Part of a small language model's weights: 3 heads of 64, rotary positions.
Each number is 500 + 25 x the weight over its row's rms, rounded and kept within 0 to 999. Layers, rows and columns count from 0. Numbers have three digits each. The size before them is the row's rms in percent of the matrix's.

# layer 11 MLP gate, 512x192, rms 0.187, rows 295-338, columns 0-47
098:496521515480495525532461465479498514496506483492438517534506499518525505476508507511543478503514523492460492517525504525509532484488474513435472
102:516476526534507472475547492494529511523492493490516548506499497474487503494494476490465481510489488525469493491453470512515505465506499491516509
095:539486440506516559520537523515522577486524515474485498486526505500509582499504478522496531463477558460509499527455489512466523485510502510520521
096:505497508481510486500516494512488477483491514526512505447461494510505529497476480465493539479481492547481506455506513534472536486499510496502506
097:474482502511519534502483511507544482489499514513494471522508517520510484553453497479471485514527452502494537496516492536441491483507477508510512
104:511519519466475457502530513466543460527492461464504508518538468508454497512510514481524469497490516493529465533468508529502470508465489543488526
104:472500472498491482495468459518490471499503519554519497483504496515463526481510477502511505537510545484482481456506523521454477523495527517523502
103:476496506530515526504474496420551475498480508539517492469521487476508535513501514452526533505497474530511481481483473504502499490552518483507476
090:488478504482542532523487487505497544519475537504498456470461496480447500472460468496506551489492525514471499482520503523517494512517463472563468
096:463487505478538540519512488520531470540465442508524473500445468485519506459468526493456500498487498528481499443545515509489460563510514532528506
101:477505469463476474465515486508512497534545518522533507488523493532551526546474489483502506531483491556490504523490488489445534515511480527519472
102:486518463463507497549543480522454521518496522518564491514520466495458522521490463483534496472542520459484469519501533491483451505500537496526503
095:504495473475480482517535469461501524470537493525536543481536529521485473531480481483496484497508549514557465494532525531496474519471504514527480
105:489475474529501489477558553472446509503481488463487536513492520531539477485499517496512512494497493535505516494538534486536522500516530476457480
101:482458442473498529470542499522513516472525464508501495464515468548515548510515479502524536491478494481541540538514503493511523518557515495512483
104:517544486480507495478524506477472535487494464497506442489453517485476475529515462547504495519531539487519449521509508484499513486522535503488505
098:501487439471495520525508532492508524514489513497522424445481498520518516536517510487482494479513492478507568527551516507506535538526505500474546
103:468435509485534513498438479473503502503510459495462487486527483508482533516453493532511466497526512504434476510525514500489508464482468463485492
102:445470531498495476496521473506513516494473498445512503527468532523532503481485463514510492471501521511517537478502504478512501507517519484469459
083:492489522528507472539514525533500525480498531488510534522490520502495508507468533462495515520510485527511515474504484484493518470489539479449493
097:478470497478489484478538534474476530504493463510465482467525519507493496495509477489529510508514503527497545497494506509544495495458519497461478
097:494484505531517490498546467488471487497481518498484505499472472528513495487505509486484488476517505540513529495504492514478425492488481501491517
102:495549474486504491491550493490513459544508479513487503421522536500492490490465498462470510497489512523496513544536529490476455494526516469478526
106:468484507510568491512541490503438519518500481489513507489507485473481500537517468519524475495507488521433489508458483495532528542459480514518532
100:492464553513483518506487441487520436476502519497516533526467497483542495501514533492505523522496492509490454520502489488501521485509534529488523
098:466468484480533517517488541523529513514528491504496523499513520512458479475465537499541472521502463531520482472479516529515524492511519494502544
097:508526506489479490484507467540483454504501486522443505507457509455508488536534520484506497498492547547500478478464484530486472462484515495435496
098:462484493518547469520468482486523450492518480506461484475483517552471478464463515536486466488536493519494465503531491531538484554454456523505494
094:487503490516522528461522533480509489523510520497474524500524467495509460514553504485532508479508529474589495515483513540492516532477472488468492
099:469446515487487524538502485517510527495503459491510503527521520469532528485494513480501487548524521490499488478548525505503484491506515463516487
100:503492501484503525509474477561529503482461544532497476491510452504482474511484533487469548490539496472531483509522500479496494502461482517493502
097:510537543491499480506495500500500508517536459482461511512517515509497508529480453541503454524486464480501495498493514499511497531515526527505500
092:512517552514539553531517508517556482459496508521493522493427489511499506478489462518511506481532490512478522509522514528536464519489458518492497
100:495473528478511530515507486456510484527479465525487519509494520482507501490523546511463494480507517485474490444518459467489460515526435509483521
098:497522513481513507503470486500532530488469511483520469472460505508507536507527522553516542502543500478453527484523511522473473511486491522513498
097:494431577522484476475536497522471461511493489546504493527460511512497505506531505472480519524465519533538518491489508490525489545511470515467489
101:489491441489530528450545541483503482498466511504493538480533514516479485462514493473553507489555494475505522488509503465500498494484491476511479
103:531488519483496522489525499496501537473446543468481466522477531513439497455449535521514494460495520476522532536546526508500446540525473522548522
099:478468497483480483488468548494489498510495514517444462478479517501504549542512483496483501492523518449494508492443499493518460475562525521500525
110:481482488501453449525513517480511523509522499530505500508446511520501478494540495492484482529498563466524490518457508497518506476543491501476480
097:524479508540488481484473521490442486492491513535504475487542519513460474491512476504524557513522513488500508445499504514491535471539490539482480
099:514522565456478484539522446525503485498522548495473500546506518484486501496475519526506453491542517533491498500508546526471475504470491486549473
098:466495495476501492488499509484514465489503468493481489463471480512489473516488473468489474502500474449493474501497492544501483543490478537550524
101:504526482491482514473489486458519540492481515484476519487456529465491512485568512548510529499492525514499470525530511490542460460539536501529466
# layer 11 MLP up, 512x192, rms 0.195, rows 295-338, columns 0-47
100:490486564518469523444519517465474475493503532517510490471504556482497494488503470473584459494479535450466479519504499476518512484487533478514509
096:524471513523489525542463539457490476481529500468469452495477473498531498478461482474508506483544487546496488516484553515505486501527511520479471
097:522463521520498508511507504454516475493487495515467465531518469477447447511529504531480513535506496515458515536511487533518537470527472479494492
098:474558486477471505474490503532522493478526475528526469498531497508516476502496499501579522468497545504504523484499509494510519464508473514538482
101:557492543489507450494471489481513503473466555520549475466539523495526521476485483481473513496496514498531519511492463466481502512504494475533480
100:517525501531491520455489559513510504465497501483496491508523487514509473491506496504469567526500498496530507526463489514463524449512448554509525
103:454545434542494485525468499472508496511513526515473526447481485539506504488467510516507475513498497507494527497497545500515497498494496506512498
107:503518502488469498502493506520470503523466521460479478523482495478477443482472509501489511495479516477482521475488493479515481536440510476499479
100:472490519515477483496557523527537528481509468486498507521530485517491535497508530480502425497472494476508466519458513507464503509521511509513487
098:461485518523476511519510499499485477469494489469543561487498491489515548493457478448466462505509503529479468504561499493499508481492513504470520
105:498517485536534509492517518498479512505530499483484510482506495502491481479501471542515468472516492466542518468510482474512511489485503487485528
101:490515535501486509496479533495508496508476482471493499526476525454508478515546504495512496478528525528524503474510507451542502524514559519482504
098:479527528534527501500574483504490492501502499489499520492464489600498537531491483487459485498496496516477530478511538511509485480475499473518489
104:501498547495536507484530477495481488455513532535502438482506504511512492504532535535530537466467452494541496473522472537548496469523513522529495
099:506445508513486506451497446490491499480508556493510478500515473519498497500504490468507488512496528493473462488470538448458488503535511474485527
100:495525491471460515522534491485505522512486479549497533427504490501498517483525496489504541488486494540440508515471515514510501469458448495527472
098:505489564517490484503482514488525538503478485506484520523483554504522524496509500481477504482439484496515539541475470501520528553496519500503457
103:467520519530502488466511466494521529484488503465511488458463513523472470477514510513465497508490550509534504512457483458536516510510494526430457
099:489510474501474498491486494509492532499497510518497514487472527538472532513482529485461478473457493508523538489474461503518476458496501483508477
095:479552487519502476541498475462487584518498512499488492558514510499491504461454514440486483493483474492508519492554498510488467468464479520506488
091:535493452488466482495510502503504512521448487435510457504512450493508472552525524512511561512478497536468518491487499479508513498523475507463516
095:519544441495527485511503490484528504510492480528506514466498520448507483522483495505534537488502491551481499479481493472528527491505487535467482
098:535496502530481531482552496509524489526483464496499511463507509499498490456464491512494475451486478502465463546509526540550474527500466504534482
102:473478538466494493500526505522533492570489502506498515508525557497517475507483485539473513506536499524473508525504461524521495534504473477447503
105:511472478522446476513527511523561515472560562529496505434501488532521510537497494526502503507544482462498486506462549540536462474471490487525522
102:494535514477513488497555550526543507481494508506464489550494514478506445517488498507504512528476552491492477470520454484475497493536465534541502
096:513475456489480505453514512529494444479485521528495568516472495460469516448499469547497504462529495498475502525514484494519518481467471493522501
101:470490513516463537531523514497484490492459502508518523525501516525457537522480465512512464508535517482558532462466470499502485523541509528441524
101:530505493497497475493485476483494533526517503501499507492483516495470518482539475500521497512474475520543536471508485492504518462474512546535525
099:490474479508494535434493511495466493489483481505526508498482472476502487514471508554491493509509519511487497472517498499465493500490504459515546
098:551491486515529494521528500500497501501518543511533493512508493481514490528522460470526490437489454551492514495482500505506472486462510526518430
094:503497499540547515472521499410472526533483521500499520475504493483500500514502471471451534512502526547530481496549480453532525472507553502523518
087:485494516485509484530459489519468458461529516476459564457514492470492506513474481500521530515455496524489537506518514465521495520498475488493508
097:497500478495502454482495527527514517528477519482502529469532531502546479492466525515499507464550509507497510508517488497476475496500525523487474
096:499473502479432519505497522495434509478491500517479519510525521521521494502488500509515474481491492531494486512496503468505489494451481516520463
094:506474494511518500477475568503515463461483486529499504532474477542495541447501479520529531453496508553548505541520495478508470478480493508505494
098:475494451459459542478499541497485531494487478465523457491534467496480482471541490475446479498502472493516567519499469497508469521471489491498480
099:472482544526458513484560502495457445501454496490515499487475490512503491527518499511502503509483490530514481482474496482511516509527473511461526
102:492444472483500491481486487480455541510507458508495513485471498531467533499518502567488535513492470512516500485488530516491562503531497483503523
109:467476514506478503519496498527490534484475503500484480504493505520528480462534550533518486480497510504463527464484486485497468474495492471439481
098:533523550460497475464514505488538478512489504512495498506563489528466539511508489483494506496467531509486485473538502486524499511493500503504507
100:500473494518506486488529532543505525471518516500503480489505518518518514520475499566552471490540481538542508529493502501483461489454489447486506
098:461505508488488523496497526493528540528489509504496510513471453508518535538495502546498482522477495523508550499504525497494538515528512541474529
105:473493525493484448520505517511474510487464538490504508513495558527494536505512447503502514464503496512537509516476499509471489475420535443480490
# layer 11 MLP down (transposed), 512x192, rms 0.183, rows 295-338, columns 0-47
100:529475461511482484525504546503481508522495589498464487501515476509507484448516541482507494492510482505475524509547448495526521509480470532505466
098:511494494530526523507511518492509514499544520529533486495460497507510488515514527473489500482486466514504555513515451468524489490532476483510492
092:517489484471557485479548534487476510438483499502514510506521470519508470497514489497471477466511466512480513511520500500443534485496487455508488
098:528487479504476533501449534504488500537463551509535499452533483484518515488479536508509487524516470463478474496476526528522511541449494491531478
096:470507530485513503471441501531506465498487472503435531509446488489488507527507496516490476497496487472432535500470501527501482499493502479517481
103:511503455483482536478472467551502546494518490486467519466477486487485516502509530485487533485507493503486479566478516498514528519543516501543412
105:475516515491485459492492493506492500524509470517552502441513512498515518492484478462528563508534501542555489475495482486498505457522503547458425
106:500525445508495510505489555503549497534487514522505501490499483487449485532499486491544494507472513531460451505498471481512540495542485480491520
102:539529584499489536538507535552511516479502491524473489515473490532457450477525450525500529522529483485507522437528499509493514528504446465493512
105:521478475512484486448487430500501499504480519466495526512498449504489487467546533509518497500556502526539470480488511474479530503505465544471472
103:536518515457492489485496485542530516511489537490520523512491482550493485496497546492540493556505510555525477448504516506496520476532442474516509
109:472545500497486520476523584512526503512509491498482520513475503480500511504520470520510507520536500550488499452487503569495514478513543504514491
091:498511532524480494522433525521528538512495514514485487472511433439510459502529482511484513529485518493465479497450510538461521478472506510482488
104:474474484478457512520514569500488508471507517451443481498498522509505514469495508443528544494529501492497470530450548516514499484511499497512532
103:509493558540500487488522521493503529511509567498500510520493517489514540503532550439466515484477491488511537491511498514504481522545510525517437
101:441501520494463498486526442509512494515510494576456507473477505490548496525471528499468519476470490532512513523517511466491512536512562487516509
104:536482462504479492492496549535481528487545524476529494482510478519519502486502500511480522510489489450487530492529493509503503504537490462486519
098:502509548538501492499525498556488489459499531529496500506513530480475516466481503462493517514475490478505491495503447507510503515495512490464495
106:486506520505497534438570514511438472498448491535488499496495506579550481469485495520520525530498485517533491491485479525496505472463529510541527
087:472508526471490526508496545506481502486490549542508486484484481531461468506513537534547523486456494471515491514510518530524531500498463487472499
104:509501458470513535487506427498515515503501521477502520517502506511450500498489507488496490510522499494502483483504490511479524464508513531487489
100:532527488543509522450555467529503502502486474488490466493483483527515487452502541523532547478480535469539511493485463485514514464505493492446472
101:492487518512500540464515510522503465481493483488462438500470497452493473513510494494478497531515487517532529483463514491472514487448465533555519
105:511492532503516494513493454436491489473552486495482530513530546454498472489516501523463496476512464534498531526530497499508493537481518503504504
100:510539505516523488486549516476485515487531519454487525482465504528456491473515481520515498494503506510455521430485428496545504516512477507486468
103:501502521464490547526483529504478529531522490460477506475458508488500538476523560477511490426468518476533488515509525495494520518502489487456520
102:536496588529513513478497499518470476515473443458541510534513497483477516512443523538476492492534479465523490507492505495475506507469520524514483
102:480543508468524486491468453536498524519435492480491498506511522491504520513510506470467464496539487517480502520465496490507471484541460499482504
100:462504493480501535499501444522491511507532468466477486531530541479517535501473470487477539490476518497489485507514517516531501493458485467511496
095:489517548504488504513483523542503502450486525510523493505494484474518489541545534539490530512493559528459507534491491510475483458492448446497478
103:489534525539479502527513516505524460470534543491528517486531527512540474532467502480521497495501513465527493501497540528488474512493486536535463
100:520507456500507509498503491548508502481490471498487496486480516527481507495501529479507470512490490475493507479459504485514491527471483492507520
095:478471466469529531565485560471536482502464498461490503523530499527553505472502472511467510502499482485474551485513483547475508505472481501444477
101:489494484474477502489504487519459525482477495493483476486483490495493461495502489488520505510512546499491480483488465533480542474482498468482534
097:552469471541505506518473509519515490467531547541537495532519471555531549450507516495493508509449492546532504511439535497506470488505530489500494
096:547473535548510508497480524464503518491506499504476514502518488469476488444481541493486491560418491528513475494497482469528500498523511540509511
100:511456494485508438528459515498512498512470486540507501487528478507541500466505498532516506510523507515489489520439504490497575514487533577508447
100:545500518494523501486479469480503524515505451482510524483497503492467475436484471508477496529514484532527562502453496490493494491574503525502513
095:487519490509493483500521501526524525540553539501498513537487457483528517471519465475510487461476494494509489494516494500530472521491489540485472
104:478504501514492512520487492506467509530522505485473553528524507500484509528484550543489493499509488509492515493492487504501511490470545507490515
095:458477520472524497530523519480499530501443466537498530480511519505509474506433500509499442488536508531487512485506471495471476480515529460530503
099:487519468518460499480536470467456510528475500524517486543497510482506475484477493521481533521493513552489504525515511465521489488504482519486527
094:489469515532476503501523495489516507502493510490518518489493507525500461463550512468456496470515515535535471519512509506496499499522483509486480
101:471510492526508501506513519478475493521511487493566522471482544491543484525528527521476507526487502485535503511524514483517520499487478500492500